config.toml
num_hidden_layers = 16
num_key_value_heads = 3
vocab_size = 16384
bias = "none"
optimizer = "soap_variant"
beta1 = 0.95
decay_fraction = 0.581
final_lr_fraction = 0.0
max_steps = 5952
Each number is 128 + 32 x the weight over its row's rms, rounded and kept within 0 to 255. Layers, rows and columns count from 0. Numbers have three digits each. The size before them is the row's rms in percent of the matrix's.

# gate: layer 7 MLP gate, 1536x768, rms 0.0844, rows 158-192, columns 512-639
# up: layer 7 MLP up, 1536x768, rms 0.0871, rows 158-192, columns 512-639
# down: layer 7 MLP down (transposed), 1536x768, rms 0.0981, rows 158-192, columns 512-639
gate158 097:118093089108123110089218157068156158134097145158123079190134095122046061095104064087137108113099110079142099102085092100142128106119093152099101107135078128129133114153098141115105096182133145101105143193103116189189138109117137145103183121111157160111102108110143087134116192166121110142103093142195160156162134159108072120144059181103128133173183157167188091092157107156141172120125
up158 101:168077153109178123099114115114133125157154090148076113147127103080171143105127104075111090120120087101155099088110115112139137120138146113116137076130104127077188190140075151109160103148087125085119134144110134113108161110123102146136131164171072115186115148065138135145161180085148114135132150087100160141157156137125166151143122125188133174116105098155153109062120107087176138106164
down158 098:071135122144097129102184168173086142138154093171117130118097181116105160135220180150100198151093093076167128149122132124154087225065158166150128101119118172101160183148139126082141136191163194157132148126121097153088112116127098140156140189088209124164126107141148187124150091173124183104051130127114161064139078120042116121099076093152071163097091117124150105088103109131100085122152
gate159 100:104121123119099195106111159079097140132147115126127151117138130144162085134108074138129108100107157135152138165189130164092134125121131106141126155120146138138151059133135107181091120127123089199112161142085151121122110129113129158147181088161164137109110142125191130121133130144170182119104137132162109203027111133129166139170107143161107110101083075164076088144132129161089129156143
up159 099:110217135132199164162094140105163104120122184136116136136136112115119079060126159134132148166158106088186155120113099121157125176084099109108166155160044133153100141144141142228160139115126111085122141146156144156058115152117114162126130111134129107107127134151120151114124118108114165135081123162118073138089154109146109123132130119178123086099123050139134151116140127164176097129176
down159 100:138100123198132210112083100118099143081117131103135086180112121106146118114133146151197147161140146152099088133106103119182133106196141169070097223103118156123147155138131106130121143116114151145168116186078104119113097194091096121163143102166158126125126125163149075166142099132205140048130129114157122119114122164142127110098134119151145154160141141109133139164138082138093061131148
gate160 105:146100118163098142136147135140136201158086094138183185205134166081185114063142117123157137098101096223123116144156125103175100142131117173160146122133116128136107126140121135130146086093132085105106138112072147117123137187077092142133153174126145090141105150098112120091141100095096125127089108151101136116143142136140143167137098140093096136169163126187135141070136130158073125148151
up160 102:150094156088175130151151095126146118094121147126133180115130146127146141120139105192173156187160115110123171104066091100107158179188109152117075138115146168080121115168092146112133133144137117119138083148160119070180101112163074125130071130161143127134137098168167151118170140164172097095154104069105165161152103135072078160201147122077135109157130112129185135129134153078111103110118
down160 100:073143179152154194129101167121103116194059148121145121141073117113129044123119148136107129145112154182152043122114126127187141106107108158140094131077119107124114142094128097070102129060084096116190136115052154144155111142134124189085136095186140123131153120098162106150125096202097137100183091154134166077103124131111079114114154149149098135096131175126155121165159152098136084159118
gate161 098:128087192174104195151183123077091109121087124156090136097082136170110188109149201162114064196068105118187114135139058128147092137133097129133148068148102100164103162206131137156130136137179115165146070158104101091109112165148172113112142099146126142130151205091081139099136154093174137134152127072154126153071146122165179148100157079083176108084111150177072153093142144113137102106145
up161 104:136136114072121120028114106149094137144138105110194099129208093126139138152133107124062113067113084084128135156136094073136146108162134151115092198040104149118149130101123110105170149124125133140105155072135171115122129131138139183173089113150160135117153148130177075156123084142090115128122116099135141124142147130113090069158118153093055106143116138100144105216125173096160146174140
down161 099:097140100120168099133097163098164076140140123072187138184112111121136072155106103161167183112122121138157123125160118112107151216141133192108117115128140114101161108158094132105147140113119160116074120111129107058176133108130127170139108107082154090157117098150089101104092065101091156088184098103056196130140139121110089167139094142127123157116154121048124073125083181117126144083174
gate162 097:146111119151083108147132147138149134124196114160115099120083103111151128093168116103123177071139133116121120120148168086112090069076219146114078163156065164145103134134129128093144138188163121142157130137177201138135195119216117149135126132144138134127149158176107104138120132110199075143140120151143109106072174135161103198163166094173131171140127119078090133096140122178149131170053
up162 096:193172153069058132178126134118159109115077091074124143097111143131150143193076077120104128154130134088097077148053041139130142139113133112087137077127151097148127123083152085116127144141130142152133113116131189078113152137144101156125134133137111101086116078086167093164170100111101105184149166123089058148137128126103155141111171161128088216166144130088142051158205167112106118169147
down162 097:153063151085194124104089037195153127140144127128172071129150178121148131153131167071126141147146168130145166150117122097116149054111157141090199155089133064171104130153182135193106171122107089152138143146115134166145127178118117130122107187124124113122137167099089103127171068192148099154119116075136161134089112101079220156082081098152111148154139153102177088105134092174103137126184
gate163 097:173168055127151114107161097100120118075156123148139128122136093133173119132119103135132054172134135136197130148086156105147133132113190094096138117156154096143057197198119108149174144093158082154116080161067135122064071168169096144129128132096145151170097147097168142111120228133074150082158142138134137148150124084134139170130140128109123078112115075097134082097134083118129093084135
up163 099:156079134119108130139115096152197061137097094162155133112141122025156127069108097129148164165142081048136084104143123160100171116127152151113142102142137132093166102107115157152104121141131115115094128192189123062136153168153144123112131107139152101178113081134141111126193079117141138133183108084128155126120160101143154144126097106130111112140136139127069111107116095143114059210118
down163 100:118119123176157131077169181216097057146143131161119101145113155111106160085123148096105108161150088063115129131122099164181105108156140134031111119131124076136141159142032172138146149172120073149143107139099168102157123207143135162085133125167159135104081159110227107136215037164084161142197153181115090120194127044110152133160097181159122145124089125177117103149155171185116152131121
gate164 094:110122104156168118079054101171186139107115069100097128144101113120126122161164147098172120118109064159103128126137062126116148143147197165140126105154081173129147151094129118115085118132135116094119181104152142114161153087067126144090083155127194134164190114112087110162135099156123131153119190089101115109114088097103133141224112132123110096088134095128116058096123120147163117141113
up164 098:109182154083166160135180122100108115139085165123115132121092134080132124073166133126221124142122152149122145110071093189146106109132121102186185116148131108134095176074047119168108149082197102089113103114138125187111139163112193056135125101089087086094123160160082137163153183107179165131105158124121118101113100143156148130090121097110116167130184170146104073123132120116124113150204
down164 099:134170184114171152087123147153120150091113079115127101178115190112142151147136086157110120118153148149117173082151102083153110143160162113249138062151169125147124116100103151146068154129160131166068088101173121140168184170122094061062119122065125084114112200121103119129135100141170173081147088136165143143100120153131162077155139129143139095153246115065163147145116158113140075149154
gate165 093:110071116148107120142085085086208184133151140104137132158114177111042119103068169120140151118104131102090121195143198135141153152160163125146174130097104100104119147114112095159102153140157081103111098183142126091101125123181156116094138101073108116128097160106114053078152092099163145155152110111105130098144175120092084114128118108089116174138140110110126122099079099140114177091073
up165 096:084077087166085138082049087145168156090108108136144156128106173140060098117144153095107133084059099135122165180141147085066085136139164180157095103098180150091157155119102099095112088185056134134161090163125112104165092105211117106189108118145137127135127090168113183126117140124157088176121188093165054056092103055087102131133131155107109166112102136109186145098142126209161153154107
down165 098:063156166103088146071111126088193091141116141076201122163172129158073077187083152113180167093154167089183145150107115086101059102118098145099175139088131140111165074135108078165168081117151151113165183155138096102167129060071126097112087116095129108137181165061059083153137152114117142140099178082151139106125152126140154095143129146125077124153112099143116072085098092180148092078100
gate166 100:079122157107166110142139127188123155099145071124181116079097117092148162037131198096085181176156132092087131086137111098072110151137096135128120096154071082117170058089095140061161131129153104094143136088133132195167152183146153143114135161183133118177153163147205097146141123153146155145165149118030072150151128152182076081163136106123125179101124074064148135156099120135146120103178
up166 097:160094151092148109199078123183148124110165194122120168149135081109096096054082168144156094094138106102134136162133175119105041187149129141119106114163204117170159132125144117159170152092118146191127146132187132131132150105103083104107118159137202094050102175111084097134174141060125126175160140095147168103122117129123094149144120122155129119113182122148163156103116098118179105155120
down166 105:146116128122118043101123073121147101130170123109123126108154130096126120153202114197163193102137100126182125090142107140097146103170063176101123044138134116155119063111112164153178142175124168131127157119206128123131144112110190138137126134087183125181168146129130130096091123122142121136122157108124139104158130150146097098143190160091134136094132195107171137093214126126093154077113
gate167 099:111105126140139104152115144109094173097126135118125175151160115092155106106104083253169097107188155164110154087117164153127177106136166151140153160136130116126153075127076150188110092145104064160083075131131133063125107115132131097154155125186120143139079165108198134120175183139131126168141077150123159179137147151173088097138128091113139127178117130081120153070139154173104137151111
up167 096:072127098054163112074113129108197113109118150163095091122116118147147111148144125093147169059136104151156144123157075111206154146114112083088147117147116119092135110220153132153139130124134220144131140108097164137142143145157112112159084176103141143158136153186135086153121139113093131140100115175102130171157172112104148116091137174105150167181128154141107133150205156160136139148055
down167 101:106181093043154163074136155147145081085101072105087129138160150119135098084212121054149184093126127149166159139129181034143123213128078143102114177084113167094146139178153153142121084109136109138114144110166152111104110105079161129117062151138187090205125134122128132112129163135163092166147138139173162087141125125142168112158120136147117113154144170114173184121134084127134170109084
gate168 096:124086107196171162104151097138102135095132119118153072130173077107113115170187122102069106158116156080138112065099145192113124096102089118128123119118161078129102143097146136158135124172172034111126119143159079092136139137059173118148111139127052163088118150153111096154137096161140139112139135140111164128142188143173151148108140088111098081099075180116061138166148134084044105170109
up168 096:134111145081138115126105156142118127103116119150142120150078115088147127085141137125176120142116134141132146155183132087129189156119159157139103163090131164109071130151151116103103117121073213168137080179086143120159080123147072165149127099120072170138090148103173169147221116100184114110116123114184123120168113059132127106133127113168124138120128065116167117129137105083155149159115
down168 096:097144150157194165145104166155094138129115121068098130159143185128109123101121163110090174136121156117163150132126095098104122094126158079140145126112114144098142118088150094171114149093125153118108117151141116115155154141082108058124161165148157120075106150108153103079188163068191154136109125109148149134142172105134091185179128075092133145092082154156130125102127141118093128113128
gate169 105:190104117140122173151127122166141131064115107142135162102128198146139098125137189131183132118099156186149106129137137176086162121114156148159183092194123125154128146141148049150136091115117153110051156156164151144171157167111105037101139117171120129129038128120131128105116087129127144133095151151123090108138169150118117116139113154078125098056142133186116157169192190181158146128159
up169 101:145136097192077100084148139126108107161135136137166085146142097090176136123126084143124112108132133102150099091148062119162130076113119132130128101077065115130097159193077189112165109064084122168118157040157069156115106059148118088119113101158053112113115062179125121101122076103117096130123102137117190121108087135106136132133148165159162136123096140110149160133084173102104175134116
down169 099:090166118135191114146086103076145062119155124230150138129179128130125214097096142044114128067093131147131150109142035148131126137103086170113065149142114085123095146180114135124115141123110144188094124091136155127131145096142134154183155117139123168094121129188126129059121159100101073137117112121074078061136143167136142202162116166149180122123158151091180126155112144167133121113140
gate170 101:121144122148127114137116079174070066110146136172130135146066162150128099152096158110075131116127166131079076154140114170144166106145136097145135158130166111129123120143130099161180139172161134121110177105079138116128061103110134127173140178122083115095107098072059128108119095179091084134102121088166168136126240113073089168182152158066123078135113131141139178154043105169143163169136
up170 096:132101097101166096104147112084103090097139108153166166162136153102084113143141167126129178123061123136062083150144097130156178176133149078120130125120162098131162135102167137142160140119213135086076135135062130125137155128088191143118166148148142138132094053085121122169091117107121085163109128080105154115138170125116120133115120115113069081124147121134152186172112166147092115092158
down170 096:160114164101097096129100076111126126181096093158166131077196111099169070131133192078199093146095096088087167122104140071166090123100082108091130103057126141186165133107107092126116087121118124173111126086109138153172188124135166145128104132122126138168086123165165122124162184048059147138118134105123087117142092108145171081132109127136103111117162109132153142151114097107116109111118
gate171 099:099160096132181138176146096059078089111096123122162129115137133105133055111122071161134118065098121089131100185113126137118110107121128178150118196144152115124131186059157098153105094065104100156160156150176103097176167133169127132221156122175156129144142190147144113090136116145121104067154134133145091146113140135127138161132153157110163096112105086154110166183111064117083184164069
up171 099:159134189154076121098106143147180142105164079122115106113070143112106120127106125146107100157123140153083141119143112125152135161179112114107144138078151140235141161115134125169161121177151152114124116070161129183131114189154104097101155112118154154138122080160098168184129086126129139117086096105110165102099146147084098130112146112153155169124155134140074115144109184121146093115130
down171 096:112135132171117095158107121087122130104155206164125135119169123134143197102102172130148130123130149118056133117095184117130148136129120120091203123113127145168141070115127106103157171151097153194123148054082109113133087145129112150139162145110131185177067139113144180120186164145119126112154121163123083100149140127153157177118159137127157146143153177059122086135135187115134101052187
gate172 097:102124175176160128055107148155137107125101126064109128102142169136158139125112138081131126177114204141206126121116085183182102158129075157132102123079103136161149100094087166119113124134164166081188084122110089161161133155108084172119209146143107134102115122148132165116079180114155109107090195124098138129069104103109119119167154164125012077115108072111158094074059085113087138118102
up172 093:091139156119082118127141129141130140200154149100115144135147043128201118144143116150116148171134125154156111193107182104134146079072104137097089146115143158050128130148130051112125159108164172176071194147104110138159125132165102093176096105109140100172152164154137134165124046185122099153160141142145080045164119129090100157133135171158107189110131158142162118116156180112155189061082
down172 112:159128132073158130159137124153141095103128134092104121120082134092149091105117139123126154103176173156132127113130133079152113115216153093184109179154138141147092105186118092142130126128168095157154077104118092128165138117133185152068099111110119156143157141049139161092072075139129084073090176132159196114128192111125143174107159083123126134088144147129116138119128072105130114108142
gate173 102:104109171159152080157110165138082155185111111150095005013145099097114146135056183111218101061137106112129184104129043178218105171138104100176158136139092144143124157097131138088124156156120146161102118162114150091109100131095091198129121102115113149175120102049130082115145163155120150127195164121121104085163209137147134104096155099105105130138113117113153084131172113110137083159127
up173 105:127144097119129119112080127117159123113105087176164077148119139174096087123096132167119188136150182106108114178124163138182088164121128082074122169064132140167100119104153133118130145129166105132114054087067077103122140176099143079140142150117124180118163091128098111164104079106140078124161147091130132132127137110155136083066154153118127136173134107194135155122131090104155160169083
down173 105:118144083126099131130086189128129067060104122117100136124144120123166148143096099145160140116152179132133093116107110099126136078163131099112105073151132154079165088162113137200133085152077058099124117154134125051100118171182170088153139123089108136172138111094137088143089116147073139117178131105150096145169126119184179104103122155110158096160148133193143130161138135124148148130167
gate174 098:126111131111142134158178125090209144133148128047151116121096166110170112134172155090185060121177128125086121180068111106080095188145097138120141067107025057096161068189127065099171104168145087114100147142116124121164123110107118103093132084111143128095138137114094081173107140131122161107101089098162121127108162119133123143151154121147149136166146117094122160157138159114148161085122
up174 103:137189130115138099083157124128116083074136157127124120125088120171183185154112137068079079127227124119169139138124076098144152133073173109154147112215134151153166094119117108119066143075124149107142064114177100171120091105137100171214140120096084141111108078166170129051107141149143099128133120161109127126126109152143096185183130173115154111178120088140137108107110171089119118166185
down174 099:069129095088131133031164159109059117081113209125158185146141143099148145138091117115114120143120105131126173143095121121137151100121083100137121137098122099144129124144165168118137170114092147141145193127130132094136137047117137150170131108207073160099136093137121138059159118129104096150173088132109179171179115124059120095159091091147147161120168130092157070101110097128175132144121
gate175 108:184172176130184194097067120077142109107091170136119085086119160155106116135183160109121140111169182135129110161088102176186100148075129197032134129148142103128170072163134123123127101113095113182157142154138108124144167190136148157085208097155169124139133122142102127073132091194155131099160165127162135113123162100123152140145171172120050075123143149130109112084188127159130133100083
up175 105:090105148128094150136141139078142118138109171176059170107143136088104195159082070110100150059121120144064133128134065120140104100126165179119127136088179127137191164093128117137163139085170159150138171125154126049138161156116101046136178110073222115125144139201090116092128170100116123109130067133128166150141144074178128158077102139150134086126172104072124108062161147147120096155133
down175 102:139139136117137148189148136104126161119107132142081114181099124124146133141101112127151128156099079072111131114103107164169135142202100114154163142147163074160126192121122102140139160067114149116110120120063085105152146113098086084143108163131109134097129223127068095194107114146156155159093119143134105120141131148145097135082107062151132102140121134115080023141167150150165102107154
gate176 094:101140156098101138118175111107152099122119130122093144116149137142207115115176145154162057184149059121144035129166170090121080089099092072160140148174167167171071171140169123050159166141145133062119187155075132173119161201134119086059171089149188059110166154160173162093148120158098138122115154183137092097118183080128139158096167110151142105098140151127147143136167135149104119127156
up176 091:112108090182099114130097151099101106100118148108108110100133115052145155119181090146132095129094226104126201154136111129177098141087164112156163069114061098132153141104134121180108112097060135086134103103097119119134076090170093129155156175167137114157117193072151122141155113074154131036116185172119157110126102152101173149062176170070128177153130142129105137122105143117095160167107
down176 097:086116072103119142144092174107150083169151161174108135070163119170154146117122145084116119096058142131142136123169082070142127117190126124130121057129083100184097097126150112081032156098073126083149129135191086117096109143165142155078088170071125180099115126102159099114172118100096109142162102124184143107136118119147172155178156177084117093137086186112126147116138187133117111195072
gate177 103:083135157133175135115145113125135147114192150075147117123199110116116151187180088105095129162095135145112134156124142113157182149131121164097122132082178133128105096195137128098086119170110091102127132127115131125138145159105122069142114126120083164118109064154162056103130129150164135127117132149100073121059171139202100135071133144144129065160145091148143137174128139114100153119081
up177 105:179143123155176144134150112108051091125128193166136107149099141137167117087153060137132107159114074148101092143130167165084176159129135110150133152120129050165081125139132093111125079159109107161132116111140102101104143124112168117146112129159117147136202169170127171108128134144130148136126126101114116119113180096144102114153127093112153096145109113140133125102148109126097145131112
down177 102:164173161119112090120174174128112120112084058161120141126149094130180128152144073088099132065143142134176095130100129082095137130131089080120175080122164145083163120145110103086134142162082177166191213145064158176148153068133156158085103151158064089109149190152155100117076159109124152112141134126114139137179163103076086134125132139104098096135116138104169110050072089215110137123126
gate178 092:087170108148076127163169095114164119088118123111163139084100126072096100073176122113110100180102067113096185192154159109084162106174120158101130136123172090186069095151179090115138115164103107091085152125102134193146099187172131104116105080178138114130039153048128131142093146186147125130192169150088137143108147100151152090172113125129091143121124158126073197147131098147155144088108
up178 091:098112167150124129133153113184144108131155175127082122172124090201169109148121152191118198066120152194128121140178113094201068125109144067129094158186152223138085104141091160113170124116161123103175122132125089162091110118079112040083159143084095123084117151146126130163176097138147119112101126103189207186136175155107150143137191120080141049162150109142136094110148159120140124166089
down178 095:117097141070077100073130109105171174180155134140147255112074088146162164129145166106073101105069154155146169170202102067123153166133212096097124104118149177147182132166076130127073109101093094170140169144096143137114115097115128110054105173100139156148110135171109117194207154166054141155092147181123195086166145182104109170155098129121116130121106177129144130128161112132095146147098
gate179 097:164110101177093146136211126093104178086169138174107110120088166066122147153117105127100106182134142122177141184178154138144109173116162103116113179166140092155070138114125120183126131160098116108113119169114133117078162133141122121136115120134158069094172159148078146088101087143142148152211114152138139140123109089125104129144120127117102134120089115158138204061044102143094200129138
up179 096:076126071072187134119135047162150112171091143180162173114141153181124140106116183085121106104100128132082144115098115118110123092130122096108094179149090157149097117127136188118134113152167148149122153115138151083114076080159144152115121101144198148094166110118180083107135173115138113157109146130107116130061108139084155051155146126147165176120140149125080096183141122117103098117081
down179 100:092071173105135149130184117134154130129091064073121176162094166083146130139148145121107125177151171079091126141174174112134105139060199119135094162132115112143090158109136188133126087110146097157182123085139112055107152162127097141119093099123139100134142110146127122142119140080084087158131172116094102091113161147121110120145151143152149161115044090160089167086126067136131154083096
gate180 098:140095069130109169144135110088148117150119146138131136119137156164155124121110137152049106120122147094095135120095158118123139145143174116145071125108093085105135152120154170119094113110129194137113131152101104132151130094169108112168077121111113162177125154125088099112163116157134141119149106092104172111103133112113176206073096118128101120113130174116150082104186151158079146126162
up180 100:112121177181120132110134143112137153152131104146097071189173136111106136148121133098169132241131189144144179120054108144108144108137157136128107141169090077100202125090156168153197140142092116136154108172116122117078097117101120113152152145107142173178127167090047121128107160138212138124138075129182132157170119111150139128180096105085084177117111144124125129204146093148147066136126
down180 101:093111135112156180151121115101129142136117128170166196094099171137100100121123164144144084106160051191186138117104102069104117181141192062114191118136152092124120100135094122140159131089158147159144140097094185121101145174101124141083127167164130156113124136109096117158120136158186133143111136128126152175123157107133175135127111217119107154133152138168114095184134141110108119118153
gate181 105:124154149111152190132169128144169154085106127090115115099098146119100167175099130109152105112129123177115185142152159087216100180152096085143111099187114189156061155130157128095130075122070122132167163182155101111101152140126150156132130124106109160135122124110123094188088110121126144169111111138151122061149103113101134173144112064120107162091144087095153196144120131085117130114111
up181 103:105146186074108150122199135148129099096151072144112089149157116100151067101110116130141067128126078206157164138129099097105125128190122110158155095209119167114101119135185159122174113102112129139143119102171117109058146134179163163191123108154077143117122045172136103178144104120137188129155094206170088109095097161142120175147128098126082086118104113106107139109155132108103097103078
down181 100:081128110147125117170102112126153132123197138114129126147126134222154139189051117099113135155141119144181085117163084119191123120159122147192138126140176167153130126139168118151060148060171141088178117122159101158103139132104150144183126105127150155108159147053141091185149123161152129151106131168127045101141129134176130148143130123139092088124151125165137139167100120166127122109129
gate182 104:135090090136047134138167170112104105098113051069132127114038119106129135125107134133116117146111110137122142132105170143089168135137140168128037076132149138168185135151150105077100177109139117083123141096151075129207141166079173110170084150093101064150055135150157171141089062096077186142121166072117164155153152167089128116089117156137128120090105092158108099110130148095138088146117
up182 104:124119173172127134110173156138157092086096130078137171190120094088117162118120120172113124088098084105081176053175146145100088158189158122149092143151174112135104166139092149175140117136139136127145213100109125116198113157079110088129164137146150095151123131100160147121121108068116152151142122108177077176138149150169121100082113096075130104150144144167189137131179141004162107139124
down182 101:115089092134114137106082138151115038139120143131122181120114122114126149122156091162147116044152142157105142132166152180097072115100138129154093125172174144090154093096119145163134143215190152143119183144099048182173158101130111132095174112113107125094114156123100148146126118135171109136105149072094068143171184132187152090124099063131219110095120179113114137141204110084127096092103
gate183 100:145169144126132069198114115064111159108196140101181107159170156165143095071105088127202082089128166105138170156183155137114199191163080144099154057075139094154132137151185108101089142106126115113135115131157158164133099131131123124118147134144165187147100176119119083140110128097149185167118130113120199088184126150126130108098145154068121121094102122129210182087156124093150187125218
up183 099:165102094138194110143132108149152147120147109195154155092119099103108137067151107138071145079173154150132160117140137100142106156137111075172100072143153195141048091109199142153171118141152119124139165112148071132134131136125107104120126071125126102157137171117148084125131121109128150093157181125149202193121131114140089145143121160109122161134119134067156105107112089080175134215116
down183 101:104108118088081111091137124175104070116109095147142157132135067148114122139163153116123184116184117060176144133126131177150132135119143092154162097128177144125102076147118169147182063094133128098106125080141095122131187144092160149183129143160107140158145125101150150102096117189122149158157145054138093114112093142087174071130143158128145126156091151076151058075146181151165133143151
gate184 097:123110054110071141150157153104173089150223113104125171127069135135202128167144092106202151118075091084134179155175116112137116158131143119173137097135112218142116156134114059092108138123080125160163143142141107123162151158142108149216170105108173110148136152127123143169127143147164149150124154141067179167186107117138154102089176150159117075117125115140128074103091084146108128092127
up184 092:079119154164180105173138071149128112121108116120122176145115114056140137102101102174136068128143117062200161069140174100139164118084074173102089182187104097138160172155080124130108117098135153138087160107189091125130106163110116081102053131180160098084082151158110096080156078118096123108125133125092111139117120153136124106157145153091134136115143083168121115136093083130130129115161
down184 094:170110129139069123112106129169151173116152125061123166102106161140142138206138107147068110202133183181143138119129106098128146173106089086138159065103130196082182143139088081135165175144127149083072137151144101157167062114109123119178098116148173136176088178116104067078147119206156111136176115111131124146101127122104075124090163073106160176098052158085138159147140071082132147129143
gate185 102:164108137163158129130102128113105199136138122135115115137119139168077153095098076109133118160134072121172094133143147157104123133111114116169185095116117064148079155158080047087144169155157183116121128137198152148130124169134097158099109089055098240072102179115113108103116084169154136076111109197125188106117148163111126093150101139110105131115144148120156110146071143134137148085091
up185 101:135111115064136117112140159169155150113163114105108131130116090116119124079176153113127126121106150125147160116119139170151138125195096180086127130110095078100134150101152137159151114154110059145098117108137138141127117109122106075077095127098098126135111123167147181113200071109151146130179112134157106187165142150098136100083101080137138108092137031178087217115179149154143148107145
down185 101:122157116060117108075118088170177129140169102118149071152096115140111081175134059101137113100131092148119090078128196118114058142080210145140146136132117113128146160140201154142118107150153087105089112170149125088176143058078092119102115153103136163155162132140106133083145150110122130134090166127111140139145136154143151198177138155192053169123126127140082152129091109108108159130112
gate186 092:134145150136100133119147111142164139100130091110200123126153180129148126135152104171140098100210126133104050102143102159146134085151095139092140134100111120042123075187174127172125103135129117091121110082123205118163105103120127162151158155114151169094145158138199107139083133216128062073154149143138156109126189133138136120209092151145118126066136116146165115201116095113143162119134
up186 088:104133121103161113138099197121169116054139110130174175123149142123152109148064128153108148125104195171191135118148117078116093187153151127155085141136195136158131094104124106121169135070092115136120135162131156162121108165134110134181158131115105136109155143137152025056115160107092152130155221147097105139188130123157120090186137159120121077124091091065167134130131154132110169105114
down186 094:132122177091160095114143162140143079116105134143108165185057111140061139182087132113147147126094187170151177077141116102116111137203145111100182134145124113144117094121125154143093115082076114168171093081117115174091092110122133125133118104100120165107156134138088116124102101202120152175087176157081109116154120086169128152172077100138139113173115106118143235129198151109112130093131
gate187 095:149145150138123130125146155104115135125149120090121086092110113144106125134172055163140172065136138094122144189103086103135160157160075146098015106088158113120151104176107118073143149186133177190131158079166118163062136106173168167090148104116118131156155080128146129137121036152140085133146156155180108195119173198089100142093117130067117156077130094152122141160138169107163155104122
up187 098:159133118130146094108132082090130165118192146126131016164128151086133067144152179100137085141146111107158125188174124067147148136096127110137172176042123105131093110092079072150129109117159129151082169124180171079092169084154072080174135114114167151162151166183151096142138108122125107156127167083097151174155146128097138106071091180138154111190122129176140121175191116095083107133100
down187 099:180121204129157154165084119139179133113092104122159144174063147108079070133190138078120145190174108112043167126095102140063119127098129174040121084129109102095102125105121103127066129111164164112102117104158083128151122133136088160148124106074140141167120082239175165107162125149130180134136051164118086099107060119079128112126108180094136130187071112122109140181106097119123136078103
gate188 094:138138104156170133130144131066183136131100132125157148098113135101096135142149099149169080189166114136072103083130198168101135154138126162129113116100066113124143143102130118127117077123159100133147102167121096161111103110112135108122057154118087174133122112164106108120106169130121160139114140162124165131156053098059122180127090151073129140095154124119144166107130094150156150132068
up188 096:114104133131148133113117129148140110108169105115055147133099102155146109162118093069144126157122152129138164089089086144167068134178092079148202127151105061124096144129149109115179134149152078195086133155112137138121123153081140119117097193121193110122112123077105121122126173079082207166137142113085107077207105161117144138128133172152076101148101184146098143102144117128155140189106
down188 097:190156106188082134064110121090144172107150147088069134114190132103154180158148108066140107072135094129105166149099138108083111117132164164121134095174120119204172143121102112104192133138122091137134154076141108096137174142144137109208148126138153142220146108171111105074119196156173125096114153170137141073124047078166131090176099090143147086178178183164099114112143076118141152152113
gate189 095:113151100100123178172140088108098104130137153142139141169159186120128158111087117061089139125094139116134079166114213170120114169147157175147146135096080142133035116192131093121029171130110120170114117105109106156170108132093069115076084100154116104151119141085143198102145129118116102068150161169142131100122109114123119144123153109180129143092149114125175161075124199146129162155103
up189 094:161200085107134195139148098110130107152121132126081146130139133061074138134155129139114071128137108183111121136127160176105076103198068154128170110131191157134105117072098153168125225126046162162150150097162129141143139170095125154129141130069105145189146161077104142069092219166156146150114173175118171084158153102125125105125090102128087163107120077126133102213116092105060100162127
down189 094:167174079108168173078150095077113100164101113129082063142132110139094102109119138120138114159147108122136071090095161146121177112115084122142153168123150128159134154129125186138098171154161106160148142145082122151117071135124123158098150147131142101094143119127118099093115122102144040081133160171116196083118150123085143090149096180182109165139060110150092038150100070164187105129162
gate190 101:120098124121090135168159095163126150113089131123150025127119121126170076135141159150119154141152193155083213146098113067114090113118152095093103109106120188131132126124219098133094166123021198109136133105121131162104160114087143120096159108129123120132058171117151109094086097160129081088117135091056133132063069180109168159162124083157096113075082178161119127121095090147092179132131
up190 100:159120169134157114180121178173125102124150084133139118146147109161178157111108117109137162159179079129100168106122160170099122157165141128138093110130090127123104088098097092065162131131184125133110144080125098129130159098120169109150136144128131103101178092165081130134120142162125134149138118111156143145115159120103133095103130129108158121141170116071123103145127158133141096049077
down190 098:118104131120140141090163122097113156156108098149157078148133125122111105088136079165089134102137144143103114090107169137111117117147065126141119170118097118165162122170054081076149077117154117143176129186150121119131090124101141161170138130170151067150081125120101169211150127099118185125109129127166125169109153104109136093098127173152147136161183110082169153107123186131072090070138
gate191 097:104135203111132123114188112150075136051110106159105164097090138087110179068151126131101130111103106153130120158178131147131117204138136128169129148170134119139116131110072101154197145154182118071166082122083108136128126140200161126142103073083192145188139105126100079161102098116143129079131110105142144137138100103139139087109087097094081130145151109107180125097114132084103149172123
up191 093:160120118122113176142085137113134179143142142136132080162194106167153073153092113058056131150145185087134140180087088130114195055111098109128103050152134089106135156169205186060104087169086151180154165166101155144217129179127143069088128189095116155143150118069157136063111115125150089161180125129150122121099099115193084149105155156123143146160079159091095115122142184171111126101125
down191 095:117115160167115171155158107133074108065113123137100127178109139099120157121132135152123095170167098109153191146184128105098186139128131166111132055125145090195113114102165141152103138119126080132129096122128075139126115119155073151127100129088183111119115104112159144150166104172116137112119086149147130095165123104149169167117120115198123140133161097208083098128166122147186119149147
gate192 096:193097135077107139165163185147204108135125160158150146130163139159129113062165108132153140159110118138143095029108110134145122065077131134079092089135074177083110123098114182123161151079107083109111096154129184121125181183162145091151137076202109092108128110110090072095159147199112028141080132109175137156104167167131120135174189137184147139168109133108171137079122105184145099145124
up192 095:109180086167132178102067144109131114130080142098201130164119142139192160151139112117120181175128141146123175100184119120140112121149053086077177115068109141109149074135099099110127159148195188190115122141090162103069136105066148086119204081082168173118175082143143135165063161083072157131100163137131159129138144108158159165104108105118080096153132156088127119131094112116101112152119
down192 093:137176135255085143086145099159098121115114150155136154111160132142055114150062150098118145078097121124124083159100136161193101126151090108130075084125151127096110134112139109132161230121160156158141140114093144099116154159144109147255117153113144118161153174097117132135074095124173030174178100113149050129100148085137093133116153161130081143087118135124151027110157067121146133089167